Weights of a small GPT-style language model, trained from scratch on English Wikipedia: tied embeddings.
Each number is 128 + 24 x the weight over the matrix's rms, rounded and kept within 0 to 255. Layers, rows and columns count from 0.

# layer 5 MLP up, 1280x320, rms 0.0397, rows 1115-1167, columns 128-191
[[ 81  79 136  80 136 124  81  95 153 142 142  97  98 150 110 160 108 167 154 161 115 124 146 144  96 113  91 123 125 141 115 153 119 121 121 174 100 116 143 106 125 144 159 117 176 145 122 115  86 124 131  99 123 166 111  95 140  82 147 146 125 103 177 163]
 [140 156 137 123  93 146 171 135  87 192 112 167 144 109 125 141 163 126 118 155 123 137 117 147 126 102 110  78  88 110 156 143  95 110 101 155 152 128 121 123 166 138 222  66 136 112 130 128 108  86  97  97 138 143  96 139 142 107 126 146 179 164 159 120]
 [140 100 143 144 137 121 126 118 110 135 144 137 131 128 127 121 155 123 110 109 101 109  96 114 123  83 134 128 108 144 135 121 103  86 119 112 120 115 106 108 124 125 134 115 140  94 148 128  89 118 124 127 112 135  99 148 140 119 134  99 118 112 131 118]
 [116  94 133 126 128 141 140 149  86 137 128 119 102 146 138 127 130 128 159 182  97 145 126  85 149 141 156 130 117 140 118 153 123 147 124 118 130 110 134 125 113 170 118 130  84 119 132 163 134 157 126 136 162  96 158 112 119 131 114 162 153 118 111 135]
 [123 126 175 163 125 121 142 176 113 133 117 121 126 117 119  93 137 116 139 112 147 121  92 121 137 146 101 151  99 104  92 131 144 122 117 124 112 107 112  98 123 134 141 146 142 132 153 118 169 148 113 124 195 131 145 137 128 130 120 109 144  77 168 109]
 [116 123 114 146 132 114 157 167 134 121 135 129 167  91 148 108  92 130 165 113 108 177 108 170 122  82 142 167 141 107 108 117 136 129  99 156  87  98 119  99 112 139 109  82  86 117 111 117 114  99 102  95 163 144  81 186 132  90 125 149 123 104 123 146]
 [110 129 149 137 113 110 110 114 122  95 134 129 105 106 117 144 140 128 139 144 127 142 120 149 140 127 100 123 118 160 119 158 125 112 141 132 119 113 148 156 113 133 138 139 117 121 150 143 108 134 140 139 119  89  84 117 127 144 142 128 115  94 110 143]
 [110 124 144 120 120 130 144 146 152 139 144 112 117 126 135 117 127 135 133 175 107 123 116  92 130  71 112 109 107 112 107 128 118 116 150 126 125 114 107 114 106 157 122 146 113 123 134 143 144 130 128 116 150 118 108 150 137 136 136 101 130 102 150 139]
 [108 130  96 103 143 106 113 117 118 137 109  78 170 108 139 140 138 114 145 137 131 183 112 137 105 111 103 146 126 103 109 163 107 102 142 174 136 109 141 156 120 172 119 124 163 123 143 124 109 117 107 134 128 145 102 108 124 121 144 145 105 123 173 116]
 [137  91 124 135 149 105  99 161 147 146 162  94  91 143 126 146 191 139 144 120 171 173  82 139 123 201 138 157  95 122 119 141 155 104 101 105 150 115 125 152 111  87  99  59 139 137 174 111 108  83 105 141 155 112 107 147  98 137 138 142 122 126 162 114]
 [117 141 125 102  90 134 147 127 128 134 103 153  73  85 110 147 148 128 139 137 104 144  80 129  88 134 126 127 110 168 126 138 156 124 104 167  87  86 137 153 100 169 171 110 143 131 120  82 125 110 144 151  90 129 123  67 130  84 160 133  91 117  93 104]
 [169 166 174 123 141 121 209 114  84 132 110 106  88  71 165 145 170 179 102 146 110 165  94 130 135 141 102 126 104 151 118 170 138 143 164 181 151 137 142 132 123 169 184 123 127 130 138 106 122  78 101  75 138 115  86  85 132 110 104 129 118  96 135 123]
 [108  79 105  99 129 142 112 133 112 135 167 145  92 105 114 133 163 138  93 159  85 141 148 113 158  76 123 130 158 158  88 141  94 133 134 131  98 164 115 139 133 153 113 170 142 139 138 128  97 125  85 126 120 168 129  92 158 135 123 126 132 103 103 160]
 [ 98  87  87 157 104 125 141 132 130 123 132 133 150 138  94 126  84 171 151 169 146 159 142 174 100 143 146 149 157 112  85 103 133 116 120 161 123 146 131 163 143 138 140 159 154 145 118 132 122 103  83 137  96 131 131 114 156 159 133 102 184 131 125 160]
 [119 111 120 104  73 123 170 110 102 145  84 150 138 111 120 159 190 126 115 139 171 136  92 131 137  88  80 136 115 163 127 153 106 139 124 167 152 167 130 121 120 160 173 161 146 157 113 160 111 117 146  97 172 117 135 104  97 135 118 128 155  77  99 171]
 [125 154 160 110 131 129 117 138 104  98 132 148 157 121 167 157 114 109 129 115 145 169  98 137 119 116 105 151 121 119 119  88 103 142 164 110 122 117 117 117 117 129 104 153 154 136 155 117 145 105 115 135 119  99 108 107 153 127 106 149 134 114 135 158]
 [148 148 125 179 116 145 144  92 143 106 184 156  80 124 142 161 124 140 129 158 110 131 171 140 105  92 117 133 159 133 160 137 137 106 141  96  79 186 106 127  97 117 134 135 135 109 109 149 151  96 120 112 143 161 133 149 111 101 173  89 180  72  93 159]
 [103 112 141  88 141 100 146 104 129 126  99 125 107 142 143  99 108 149 122 112  73 123 102 101  76 128 147 183  80 113 139 135 165 116 116 151 147 124 170 106 134 127 124  76 166 144 169  99 143 124 121  85 102 125 157  58 151 143 101 121 152 115 170  87]
 [112 112 151 158 138 142 157 146 112 101 153 112 131 120 116 119  78 149 105 112 156 135  97 157 137 118  85 164 141  94 118 132 114  82 114 123  82 139 133 132 118 135 115 181 133 157 124 100 119 133  79 117 117 126 145 133 125 130 131 118 133 111 132 162]
 [ 91 109 126 128 123 130 124 128 123 138 107 138 112 132 105 126 128 155 102 129 130 126  66 136 131 118 140 129 107 136 118 127 135 140 116 140 129 146 126 115  94 133 140 174 144 169 150 141 117 113 107 101  94 153 111  95 139  76  89 141 169 129 138 136]
 [127 138 140 147 135 101 174 135  90 112 167 155 122  98 116 122 164 112 125 111 114 160 107 142 152 111 117 112 129 143 125 133 115  93 112 110  87 149 109 140 115 139 142 121 150 122 149 141 106 129 135  89 112 146 141 116 120 132 121 142 141 117 133 125]
 [ 96 122 132 131 141 129 141 119 142 124 148 136  83 109 105 135  97 149 114 158 102 150 125 168 110 132 154  97 123 102 109 158  94 100 113 141 110 164 173 103 133 117 169 132 112 134 120  92 113  96 145  94  99 183 152 103 147  91 139  90 195 111 107 125]
 [141 118 169 118 137 137  91 130 130 130  97 121 163 126 133 117 142 147 147 124 105 116  75 164 128 141 110 178 105  97 108 154 147 101 112 112 123 132 129 142  95 166 143 148 159 181  79 114 137 107 132 126 132  93  88 125 119 141 134 115  96 118 147 137]
 [158 124 124 145 142 119 141 157 116 117 111 105 101  99 143 119 106 133 105 169 122 145 107  97 147 130 148 141 131 134 117 114 149 144 126 128 124 128 133  90 139 138 135 130 114 114 118 174 119 119 131 131 120 119 110 151 115 137 137 115 120 124 138 150]
 [144 129 103  94 127 118 155 158 143 152 120  91 134  98 138 152 139 141 149 144 147 146 104 112 127 144 128 135 134 139 115 134 100 145 134 160 113 115 141 123 108 151  80 146 167 129 141 141 127 104 166  96 123 140 104 120 140 126 131 140 141 140 123 145]
 [117 128 173 100 118 131 112 146 150 136 145 147  83 113 112 169 137 176 115 157  91 121  90  88  96 131 124 127 130 114  86 150 137 133 138 107  82 186 144 137 109 150 102 127 169 155 156 116 112 118 122 106 145 137  91 131 144 101 148 187 136 132 164  76]
 [164  98 155 117  95  80 133 137  55  99 156 181  95 104 144 152 167 122 154 114 104 144 149 111 116 135  97 134 130 163 156 142 125 128 139  90 140 131 129 118 110 116 118 108 145 117 126 103 134 140 150 112 165 116 105 112 202 110 158 185 165  76  99 163]
 [147 133 109  95 117 119 114 155 155 120 133 137 105 108 148 114 129 140 130 133 109 125 143 141 111 102  69 159 132  93 155 108 159 133 120 148 125 154 136  80 115 173 131 145 114 130 113 147 108  94 100 143 115 126 106 127 104 116 160  86 139 129 158 124]
 [102 112  82 147  99 115 136 190 124 147 110 157 157 107  87 108  97 131 128 128 110 127 147 155 132  78 111 113 112  96  82 125 120  80  99 125 101 164 103  83 127 182 143 143  94 109 107 129 153 124 104  64 121 115 155 135 127 139 108 149 155 115 107 163]
 [138  90 138 153 121 134 132 139 160 122 149 145 116 154  98 116 132 168 147 135  79 139 120 131 128 125 122 154  84 129 154 201 131 155 114 138 102 158 147 129  87 137 119 125 137 133 213 107  78 110 105 139 118  92 130 103 170 129 167  79 152 105 108 166]
 [ 86 128 146  82 118 138 148 110  91 151 148 157 139 102 125 124 120 145 166 143 125 113 106 114  80 116 113 129 149  78  97 193 134  97 139 121 151 146 185 129 118 128 123 123 130 143 111 140  79 131  97 149 122  89 106 143 162 105 132 134 164 109 156 154]
 [143 105 196 150  75 106 120 141  90 147 147 138 104 124 152 123 121 139 126 104 127 124 117 103  89 128  79 140  97 130 125 134 146 137  79 132 106 121  99  89 136 123  87 158 145 136 117 144 136 122 160 128 171 110 113 155 177 129 177 154 147 108 147 192]
 [129 129 114 176 101 122 132 131  80 165  90 119 141 124  68 139 119 140 144 134 111 125  88 146  99 142 147  91 126 121 134 147 133 130 116 148 108 149 132 144 146 158 140 167 107  87 167  96 132 131 122 131 123 167  89 130 138  80 134 107 124 144 178  81]
 [104 133 138 100 157 107 138 125 143 137 121 111 133 130 123 127 167 139 180 100 130 147 122 133 145 103  96 137 116  71 107 129 131  89 162  87 132 131 108 113  94 135 119 154 144 126 166 102 142  77  87 101 169 120  75 124 141 120 100 129 125 112 136 110]
 [129  91 125 136 137 122 140 120  98 123 122 118 141 145 142 152 151 108 139 132 117 141 104 103 115 122 113  92 131 144 143 151 121  98 148 139 113 144 109 116  92 135 142  99 156 125 132 106 122 124 128 111 101 148 140 150 149 107 135 144 107 153 106 120]
 [137 118 120 180 151 127 202 115 114 111 129 158 102 101 101 138 181 150 168 148 126 180  81 159 151 118 140 127 108  93 119 143 106 126 155 122 138 123 121 162 144  93 143  87 105 125 141 125  85 111 135 134  89 149 112 115 162 103 156 134 143 114 139 123]
 [128 166  96 116  80 133  98 140 142 162 104 117 155 154 121 139 146 166 143 128 113 137  97 123 140 136 121 114 109 135 115 147 130 119 118 135 133 149 121 125 123 138 134 136 114 135 137 137 119 120 148 123 128 174  84 133 125 107 108 158 148 139 164 121]
 [142 126 132 152 146 136 123 100 137 124 151 109 107 142 105 160 136 133 113 183  82 151 131 148  88 127 133 110 118 106 113 132 119 155 137 138 104 137 129 108 128 129 126 129 157  88 149 123 106  71 128 125 155 135 105 119 152 103 132 172 108 160 113 150]
 [117 135 139 129 151 107 141 115 101 135 144 130 105  96  62 128 109 142 132 108 110 100  82 132 133 124  91 113 102 143 107 126 164 112 136  87 168 112 111 116  52 171 130 153 152 113 142 137 117 125  99 116 160 121 123  92 124  72 108 115  75 117 120 154]
 [102 123 137 125 138 114 125 119 119 133 136 170 112 105 139 122 128 133 143 127  74 156 106 133  90 153 122 130 152 132 173 112 149  99 126 104 194 165 119 115  90 121  92 158 141 103 128 164  82 101 111  73 138 165 126  74 125  96 120 156 152 119 154 142]
 [ 98 142 166 149  96  97 170 128  97  89 109 133 133 122 136 100 131 145 134  93  91 130  92 143 124 120 126 112 101 136 147 149 102 140  95 141 128 158 137 131 118 142 144 120 164  98 165 109  39 127 100 133 119 142 124 144 155 109 143 155 124 139 119 117]
 [130 127 130 174 133 123 139 133 110 135 137 110 117  73 105 121 121 117 118 116 139 126 115 135 135 156 111 130 141 130 125 133 129  95 135 117 112 162 123 123 145 128 161 112 146  89 112 127 135 107 101  98 124 148 143 124 126 115 107 145 132 121 137 143]
 [160  93 144 181 114  89 128 126 105 119 124 145 134 109 100 200  92 109 156 152 149 107 134 132 116  97 124 124 149 153 104 121 162 144 136 162 117 123 191 108 120 137 119 141 136 133  98 118 149 133 161 160 123 139  95 118 151 141 162 137 155 121 114 188]
 [156 123 100 173 113  92 125 103 108 149 100  76  84 146 108 134 105 194 139 156  93 170 100 129 151 150 145 156 102 107 113 123 114 152 148  92 118 181 117 150 135 166 115 136 140 100 171 111 144  95 150 114 114 123 108  82 108  94 151  82 132  83 156 150]
 [124 129 154 133 119 136 125 136  99 110 147  99  85 119 141  95 174 132 119  94 120 128 119  95 137 118 118 122 130 148 137 140 118 122 142 123 141 115 124  89 125 149 132 126 150 102 184 146 125 121 138 115 175 106 115 124 134 102 117 140 117 118 142 121]
 [109 145 110 156 112 136 146 123 127 139 138 116 135 164 129 160 151 137 131 144 112 112 153 121 138 113  85 140 167 177 133 180 144 140 132 140 111 138 118  92 111 126 157 157 111 140 137 128  62 123  92 119  97 132 106 178 149  57 136 109 202  96 135 165]
 [ 96 121  95 118 132 113 108 104 127 133 144 115  84 109 127 148 160 127 111 113 132 152 147 132 128 132 117 142 136 133 148 156 114 139 112 130 117 109 123 146  99 128 153 118 127 126 102 110 150 117 103 146  84 116  77 117 142 124 133 127 132 125 116 135]
 [129 105 115 141 125 114 152 131 123 144 141  92  86 128 142 103 125 115 105 127 139 137 138 127 130 129  83 126 106 151 146 156 133 130 122 129 109 149 130 131 117 157 163 131 132 123 105 110 127 149 105 117 137 140 147 107 124  91 138 121 134 117 121 145]
 [116 132 160  98  85 109 115 144 121 125 137 102 114 109 128 116 157 147 125 104 127 133 115 144 113 145  98 140 146 115 147 109 143 138 123  97  94 124 160 120  72 133 160 120 122 144 138 117 147 124 134 129 135 141 137 110 142 151 156  89 124 116 102 111]
 [104  92 141 142 137 117 122 135 116 173 104 163  88  94 134 181 140 117 143 163 122 129 141 160 146 120  88  95 129 126 132 145 145  87 163 167 172 121 177 141 158 166 174 113 107 102 151 169 133 122 126 147  97 139 106 121 126  99 172 157 150 121 133 148]
 [181 188  98 157 122  79 162 139 102 117 140 131  92 131 103 147 132 136 139 118 160 105 151 209 128 178  65 135 103 130 118 192 115 140 110 140  78  70 155 132 108 114  99 141 137 113 101 133 163  75 151 137 108 170  64 130 122 104 156 120 148 127 124 183]
 [119  82 136 134 143 119 132 120 117 113 112 133 145 114 141 142 125 150 142 121 115 156 133 120 134 103 116 148 134 138 149 114 133 135 139 108  81 130 150 145 130  91 158 158 161 140 158 110 123 145 133 127 117 149 131 129 132 111 154 102 142 135 119 134]
 [127 118 151 160 164 117 127 147 117  71 165 144 119 121 120 151 126 148 125 120 117 165 134 116 159 157 168 129 132  89  79 122 103  83 146 150 142 134 106  93  77 122 137  80 153  67 167 141 120  76 133 120 170 137 147 131 159 133 115 163 139  93 113 188]]
# layer 5 MLP down (transposed), 1280x320, rms 0.0331, rows 1115-1166, columns 128-191
[[145  76 124 152  99 147 148 113 111 148  90 203 128 108 121 126  69 100 156 130  72 111 165 160 112 151 169  82 180 140 127 139 137 133 106 132 128 138 142 106 115  74 114 149 119 141 115 119 110 141 157 129 147 145 101 129 143 101 168 179 117 121  86 156]
 [ 98 133  68 167 152 144  66 112 125 141 136 102  92 113 160 142  97 111 172 125 144 142 154 129 144 141 137 165 108 107 137 145 134 124 130 120 129 132 146 140 107  70  78 147 125 115 169 109 126 155 143 119 103 108 144 130 159 171 112 178 167 158  88 118]
 [140 133 134 170 139 124 138 182 115 142 131 157 146 134 105 157 106 119 137 127 131 110 101 138 118 147 137 101 140 120 119 157 118 164 153 151 154 147 114 156 128 120 169 137 124 150 127 157  98 115 139  94 131 135 164 163 134 152 135 132 129 163 125  80]
 [133 141 145 151 152 116 129 138 146 132 103 135 147 128 140 102 106 113 127 127 144 134 100 126 142 132 167 115 149 147 102 117 124 156 122 177 108 114  89 114 153 116 142 149 120 117 147 131 118 107 138 127 131 132 152 135 124 126 120 154  79 146  84 141]
 [170 122 137 111 110 121 114 143 126 142 101 130 144 118 100 151 127 133 145 160 107 149 132  95 120 136 171 132 130 179 161 119 142 125 131 136 155  86 145 148 118 109 135 135 145 149 111 109 123 117 147 174 119 143 140 110 129  99 136  97 109 165 135 131]
 [105 120 134 120  71 121 164 128  95 117 101 139 116 131 128 122 132  56 112  76 102  92 130 105 152 128 103 100 123  84  60 163 115 134 141 131 156 147  86 109  99 159  89 164 147 114 142 145 121 162 116 107 160  92 146 107 130 109 146 131 130 133 156 146]
 [154 171 112 112 127 132 154 112 138 120 151 136 147 155 152 153 168 132 134 160 129 103 130 124 141 111 142 101 139 129 138 143 105 142 132 124 136  96 135 131 119 124 140 119 186 170 137 111 143  98 141  97 106 129 126 111 140 143 119 131 163 129 130 136]
 [154 165 111 100 146 142 125 114 134 137 139 140 161 137 123 149 106 131 129 156 145 142 132 160  97 126 171 104 151 138 131 136 145 147 106 135 150  93 110 161 116  87  99 107 151 128 109 119 109 103 171 137 105 130 155 134 112 154 105 163 142 153 144 114]
 [113 124 133 129 153 122  76 155 115 118 168  86 108 127 126 104 133 126 113 127 128 109 154 120 127 138 109 104 123 130 101 153 111 112 102 189 104 143 126 146 123  95 118 132 129 142 124 120 137 168 129 123 137 135 124 128 117 108 171 127  78 148  95 112]
 [110 130 101 167 136 111 187 152 172 102 117 142  97 103  98 152  95 132 132 108 129 170 175 159  99 115 149 114 122 118  99 123 116  86 106 124 155 111 144 106 127 139 125 142 122  74 130 126  93 115 151 101 138 145 130  81 106 128 158 168 141 161 144 136]
 [142  66 136 130 143 126 139 165 192 170 116 102 122 144 158 142 113 167 142 131 170 153 151 126 112 138 189 144 136 128 140 116 134 133 176 103 125 113 153 109  84 109 112  96 125 168 109 126 154 163 105  92 131 141 157 187 167 140 147 140  94 105  97  84]
 [148 134 107 158 140 136 133 130 150 115 174 131 142 143 112 151 105 118  99 111 116 148 114 123  86 129 157 147 140 122 151 111  91 155 129 113 120 166 103 120 103 150 150 114  96 160 133 131 134  86 131 129 138 155 146 102 117 134 154 134 155 122 145 130]
 [162 127 151 155 111 132 114 126 160 131 135 172 132 154 145 181 146  93  93 131 116 110 143 137 148 152 160 125 128 143 192 151 157 130 120 143 144 119 152 130 152 155 134 131 117 165  91 122 100 148 135 123  72 134 135 152 115 140 103 111 140 129 129 159]
 [108 149 107 140 131 186 132 120 101 142 125 128  98 145 127 114  79 121 102 102 155 132 130 158 103 111 190 119 142 122 134 137 148 115 125 134 163 144 205 117 143 131 103 128 152 144 165  83 117 114 169 104 150 139 125 119 110 122  78 186 151 140 111 138]
 [122 117 136 129 130 123 131 128 164  90 104 105 125 118 131 110 100 125 111 121 127 128  35 140 143 121 112 137 156  76  85  75 148 150 136 144 160 134 155 154 107 150 107 108 143 135 144  84 119  89 188 111 154 108 133 120 133 117 115 100 153  87 144 129]
 [162 143 119 105 161  86 142 135 126 134 135 114 109 104 140 123 143 128  87 111 148 149 118 118 138  97 131  99 172 113 163 154 141 128 101 110 116 108 128 164 119 143 116 138 117  85 123 121 175 149 122  91 128 129 129 138 120 120  99 102 134 128  91 113]
 [123 107 128 149  96 104 119 130 127 114 147 130 147 134 140 104  73 110 132 134 100 131  97 137 164 116 145 120 138 138 111 129 182 141  93 144  89 107  98  97 113 127  77 151 154 139 127 159 119  92 146 132 145 125 140 145 124 124 176 139 142 163 141 147]
 [163 155 103 148 116 155 151  93 134 145 122 152 115 133  87 121 114 150 141 191 176 155 132 151 148 158 134 123 145 156 102 149 154 115 153 152 140 108 156 158 129 154 127 142 155 209 125 106 129  92 148 138 105 141  48 125  99 126 133 109 156  93 151 119]
 [179 146 111 121 133 139 137 101 140 102 122 158 138 122 150 119 128 132 139 140 148 144 168 125 151 125 157 134  85 116 121 119 112 100 132 109 165 112 115 169 134  91 147 140 113 128 103 129 134 132 109 139 122 117 139 101 130 142 132 109 112 156 111 134]
 [138 165 138  78 132 133 172 101 117 106  87 148  83 146 110 155 143 101 111 117 174 149 157  75 130 135 120 129 142 134 137 140  93 136 108 108 125 108 146 121 114 130 162  98 137 140 140 143 138 167 121  69 111 140 117 140  97  82 167 157 127 184 120 132]
 [156 143 128 174 133 126 177  93 134 138  80  90 111 152 157 162 144 121 125 160 167 150 156 130 129 184 115 144 101 129 168  85 121 158 142 144 151  98 133 129 155 138 137 106 117 139 132 137 108 163 122 117 116 144 139 127 138 152 127 111 100 119 168 128]
 [158 173 150 137 164 148 109 133 109 145 126 106 115 141 136 108  95 114 125 141 120 143 159  80 112 143 153 150  76 102 153 135  99 105 138 123 116 110  98 163 169 111  83 157 172 145 123 153 138 187 119 155 108 181 111 149 130 131 115 114 110 152 114  82]
 [158  97 108 126  97 112 114 116 137 175 107 118 149 121 111 117 143  71 117 138 121  94 119 154  87 139 132 133  80 130 117  88 131  95 113 139 118 137 146 118 131 109 138  96 127  98 131 145 107 157 150 123 143  94 126 136 108 104 169 136 112 120 147 132]
 [125 126 161 111 126 158 130 120 133 113 121 153 135  95 144 137 151 128 177 106  97 119 112 167 100 162 121 130 123 116 180 117 143 114 141 101 144 143  89 124  72 174 126 131 154 167 118 112 145  89 156 124 135 132 138  93 139 130 167 140 101 159 133 136]
 [123 109 121 145 149 136 103 108 103 149 122 128 141 127 148 112 133 117 152 106 131  95 143 128 160 143 111 147 111 106 146 146 136 143 115 138 114 152 129 134 153  85 149 127 130 103 136 105 161 140 142 127 141 126 121 113 118 144 116 105 108 138 119 114]
 [133 110 153 139 130 109 145 146 143 147 140 129  95  81 121 121 117 106 138 102 145  84 113  94 132 142 117 131 146 116  90 109 122 168 132 157 115 139 179 141 151 105  99 117  96 111 153 141 109 112 166 146 149 144 166 139 106 135  82 163 163 108 114 145]
 [164 130 115 127 127 102  86 113 147 176 139 118 104 115 102 132 147 186 153 124 145 165 120  82  90 158 128  89 159 150 146 142  93 132 107 141 164  95 145 131 131 143 153 135 108  85 153 130 138 177  90  94 145 142 112 111  91 168 119 163  73 148 112 119]
 [143 174 141 112 128 148 166 117 148 103 143 116  94 131  94 146 139 107 121 162 115 111 111 109  94 104 104 121 114 131 155 112 105 136 118 112 177 121 112  90 151 125 135 106 133 119 160  94  94 147  93 100 121  76 105 113 132 107 106 125 160 161 143 112]
 [116 119 177 140 176 116 157 136 130  85 135 107  93 142 123 129 141 121 140 111 102 126 105 148  99 154  87 110 113 129 141 144  95 126 162 130 127 118 132 108 149 120 164 121 128 135 154 116 125 128  95 114 106 134 151 100 135 156 139 119 125 117 123  92]
 [ 94 167 131 129  80 133 130  93  90 186 158 176 148 121 139  97 136 141 140 122 123 116 120 114 178 169 173 172 117 156 109 140 122 162 148 114 167  96 191 154 106 159 158 129 113 150 150 177  79 108 110 142 143 165 105 117 152 119 160  92 135 111 100 155]
 [ 63  92 150 118 156 138 131 124 139 129 168 102 100 140 147 119 113 144 105 136 129 153  94 155 113 145 138 102 102 157 149  84 124 136  97 136 138 141 143 129 129 128 162 164 107 132 106 177 126 122 104 145 127 128 149 114  99 128 138 113 109 113 147 107]
 [147  97 113  72 131 203  97 153 142  92 108 103 101 106 162 106 107 128 114 150 151 170 118 130 105 108 119 134 141 135 137 116  77  94 135 107 146 110 136 103 157 161 147  91 108 150  62 139 120 112 143 154 109  67 136 149 124  97 121 139 118 137 177  86]
 [125 104  72 125 114 137 134  57 112 136 168 120 126 131 116 159  90 125 118 147 122 217 165 149 111 142 152 137 139 108 142 108 130 126 145  58 130 133 141  99  90 124 146 139 111 140 126 114 138 126 104 142 113 125 156 127 159 143 109  83  56 127  96 140]
 [ 87 111 118 105 150 114 186  99 133 155 116 134  95 117 141 138 110 104 133 117 104 127 198  88 130 115 136 181  87 130 116 118 202 114  99 111 154 123 110 121 141 142 110 137  96 133 108 154 137 108 169 114 164 152 130 122 118 134  78 189 106  70 177 148]
 [139 120 114 149 170 137 143 141 113 121 139 121 122 114 102 125 162 121 157 144 137 133 153 172 123 121 143 152 178 100  96 116 111 158  79 156 124 126  99 131 137 113 156 146 145 151 144  96 111  99 144 113 169 139 144 138 162 132 138 123 124 107 133 122]
 [124 113 119 179 141 152  96 129 130 144 123 158 114 136 137 103  78 144 129  86 146 136 128 155 103 167 142 143 124 100 105 107 191 111 111 167 131 142 128 159  92  82 124 131 112 117 124 150 150 109 106 179 146 159 149 129 136 110 132  84 155 127 130 116]
 [128 101 138 148 141 136 156  77 107 128 121 159 135 115 110 158 111 129 133 105 104 125  92 149 114 164 139 117 143 125 160 120 134 136 130 150 157 121 146 151 136 143 127 122 131 148 133 132 119 161 144 133  84 149 125 120 131 169 119  67 122 138  91 141]
 [118 115 148 129 126 119 167 197 152  88 106 158 121  69 124 119  73 133 102 100 146 118 125 103 120 117 112 127 138 106 159 156 119 132 167 120 133 141  91 190 102 146 143 124  82  87 125 124 156  97 131 101 139 125 131 125 165 163 112 138 141 130 112 114]
 [126 119  89 126 120  62 163 123 174 129 157  84 110 149 132  63 106  65 139 132 193 143 132 101 122  82 106  76 100 172 112 131 136 168 115  54  66 108 111 156 124 105 114  91 174 108 137 100 128  80 162 137 173 128 110 145  98 137 139 122 109 111 109 122]
 [126 135 124 134 100 135  92 109 102 107 128 133 164 155 106 138 117 113 114 149 130 103 136 170 127 124 165 124 191  82  73 133 141 136 130 114 105  88 136 123 134 125 164 103 154 144 146 105 157 136 173 139 139 128 113 176  98 157 118  97 128  94 115 118]
 [112 118 132 124 154  97 141 135 136 175 106 117 125  90 148  96 150 176 121 144 137 118  97 103 103 156 162 145 118 140 119 112  96 133 156 154  95 118  97 161  94 148 144 107 117 160 136 159 131 197  83 106 118 123  97 160  91 111 127 155 116 129  78 131]
 [130 115 152 115 132 170  56 127 161 136 153 139 154 135 144 113 145 118 107 124 131 126  86 121 123  97 139 106 109 175 148 110 146 144 123 164 125 127 140 112 110 122 118 108 135 167 131 133  65 118 143 127 156 170 144 112 112 119 145 112 129 151 156 172]
 [114 109 124 113 193 119 126 108 125 148 108 136 140 152 124 119 155 109 123 127 118 125  96 154 130 135 179 119 107 129 121 128  83 118 115 139 146  98 138 126 127 101 127 127 151 134 139 130  85 136 117 172 153 124 165 123  99 145 118 151 135 141 147 107]
 [129 110 154 120 127 124 137 159 149 119 145 151 144  84 128 135 107 105 122 104 132 128 127 160 117 131  97 138 114 128 146 122 147 132 124 141 118 130 108 129 119 148 143 136 150 135 139 137 106 118 134 134 123 144 125 127 114 145 135 116 114 121 117 137]
 [115 145 104 131 126 108 153 112 154 152 153 147 159 163 125 152 135 166 174 156 152 173 145 172 110 149 110 115 154 112 101 126 129 145 138 109 122 111 132 111 106 110 142 134 130 135 135 130 140 100 156 139 154 117 155 122 122 144 139 128 146 150 125 111]
 [128 144  97 125 168 136 172 170 171 132  97 100 154 102 146 115 103 111 151 103 112 145 133  73 109 131  99 116 119 143 113 132 108 111 140 135 116 149 100 172 144 138 154 137 135  86 145 175 130 150 159 133 109 118 127 146 112 135 155 135 152 120 132 101]
 [119 121 109 126 105 122 142 140 150 105 144 109 148 127 141 153 163 135 148 142 157 124 131 127 103 113 190 101 113 118 161 134 101 173 160 159  97  95 124 148  95 134 126 133 152 135 141 135 134 159 113 121 137 137 105 127 167 181 114 125 109 132 111 136]
 [153 131 161 113 115 111 107 155 107 103  80 131 169 115 123 125 106 119 141 133 142 133 143 158 152 137 148 123 125 136 100  91 120 154 131 152 107 114  95 153 125 115 144 107 128 149 145 139 121 120 125 143 124 119 144 122 120 144 132 109 128 127 123 105]
 [118  96 129 138 115 153 128 107 105 141 110 138 138 137 143 115  97 102  82 117 116 103 162 152 135 127  95 136 141 124 107 118 120 127 143  78 151 112 104 156 127 161 123 121 126 134 126 173  95 149 125 159 144 130 153 145 101 132  97 135 145 114 123 153]
 [ 91 126  93 116 125 112 131  97 123 125 160 164  84 100 123 151 107  81 118 151 124 114 147 152 150 142 161 109 119 116 141 159  84 100 127 145 149  76 131 127 186 169 137 130 136 107  94 167 140 109 113 197 118 139 140  58  93 147 173 151  92 111 121  86]
 [ 62 119 106 116 122  60 126  91 123 114 148 135 125 130 129 137 180 126 121 113  99 136 151 112 158 118 127 113 165 126 135 124 125 146 131 174 116 106 139 112 114 139 111 122  91 135 108 126 129 154 139 137 112 203 142 126 164 152 109 153 162 187  95 177]
 [158 185 114 138 120 137 117 126 172 157 130 124 149 143 128 160 101 130 133 194 152 117 110 110 151 147 155 174 121 144 142 105  99  97 158 107 117 136  81  97 111 105 150 116 119 146 115 143 108 121 139  87 118 134 155 101 126 131 128 148 136 174 149 166]]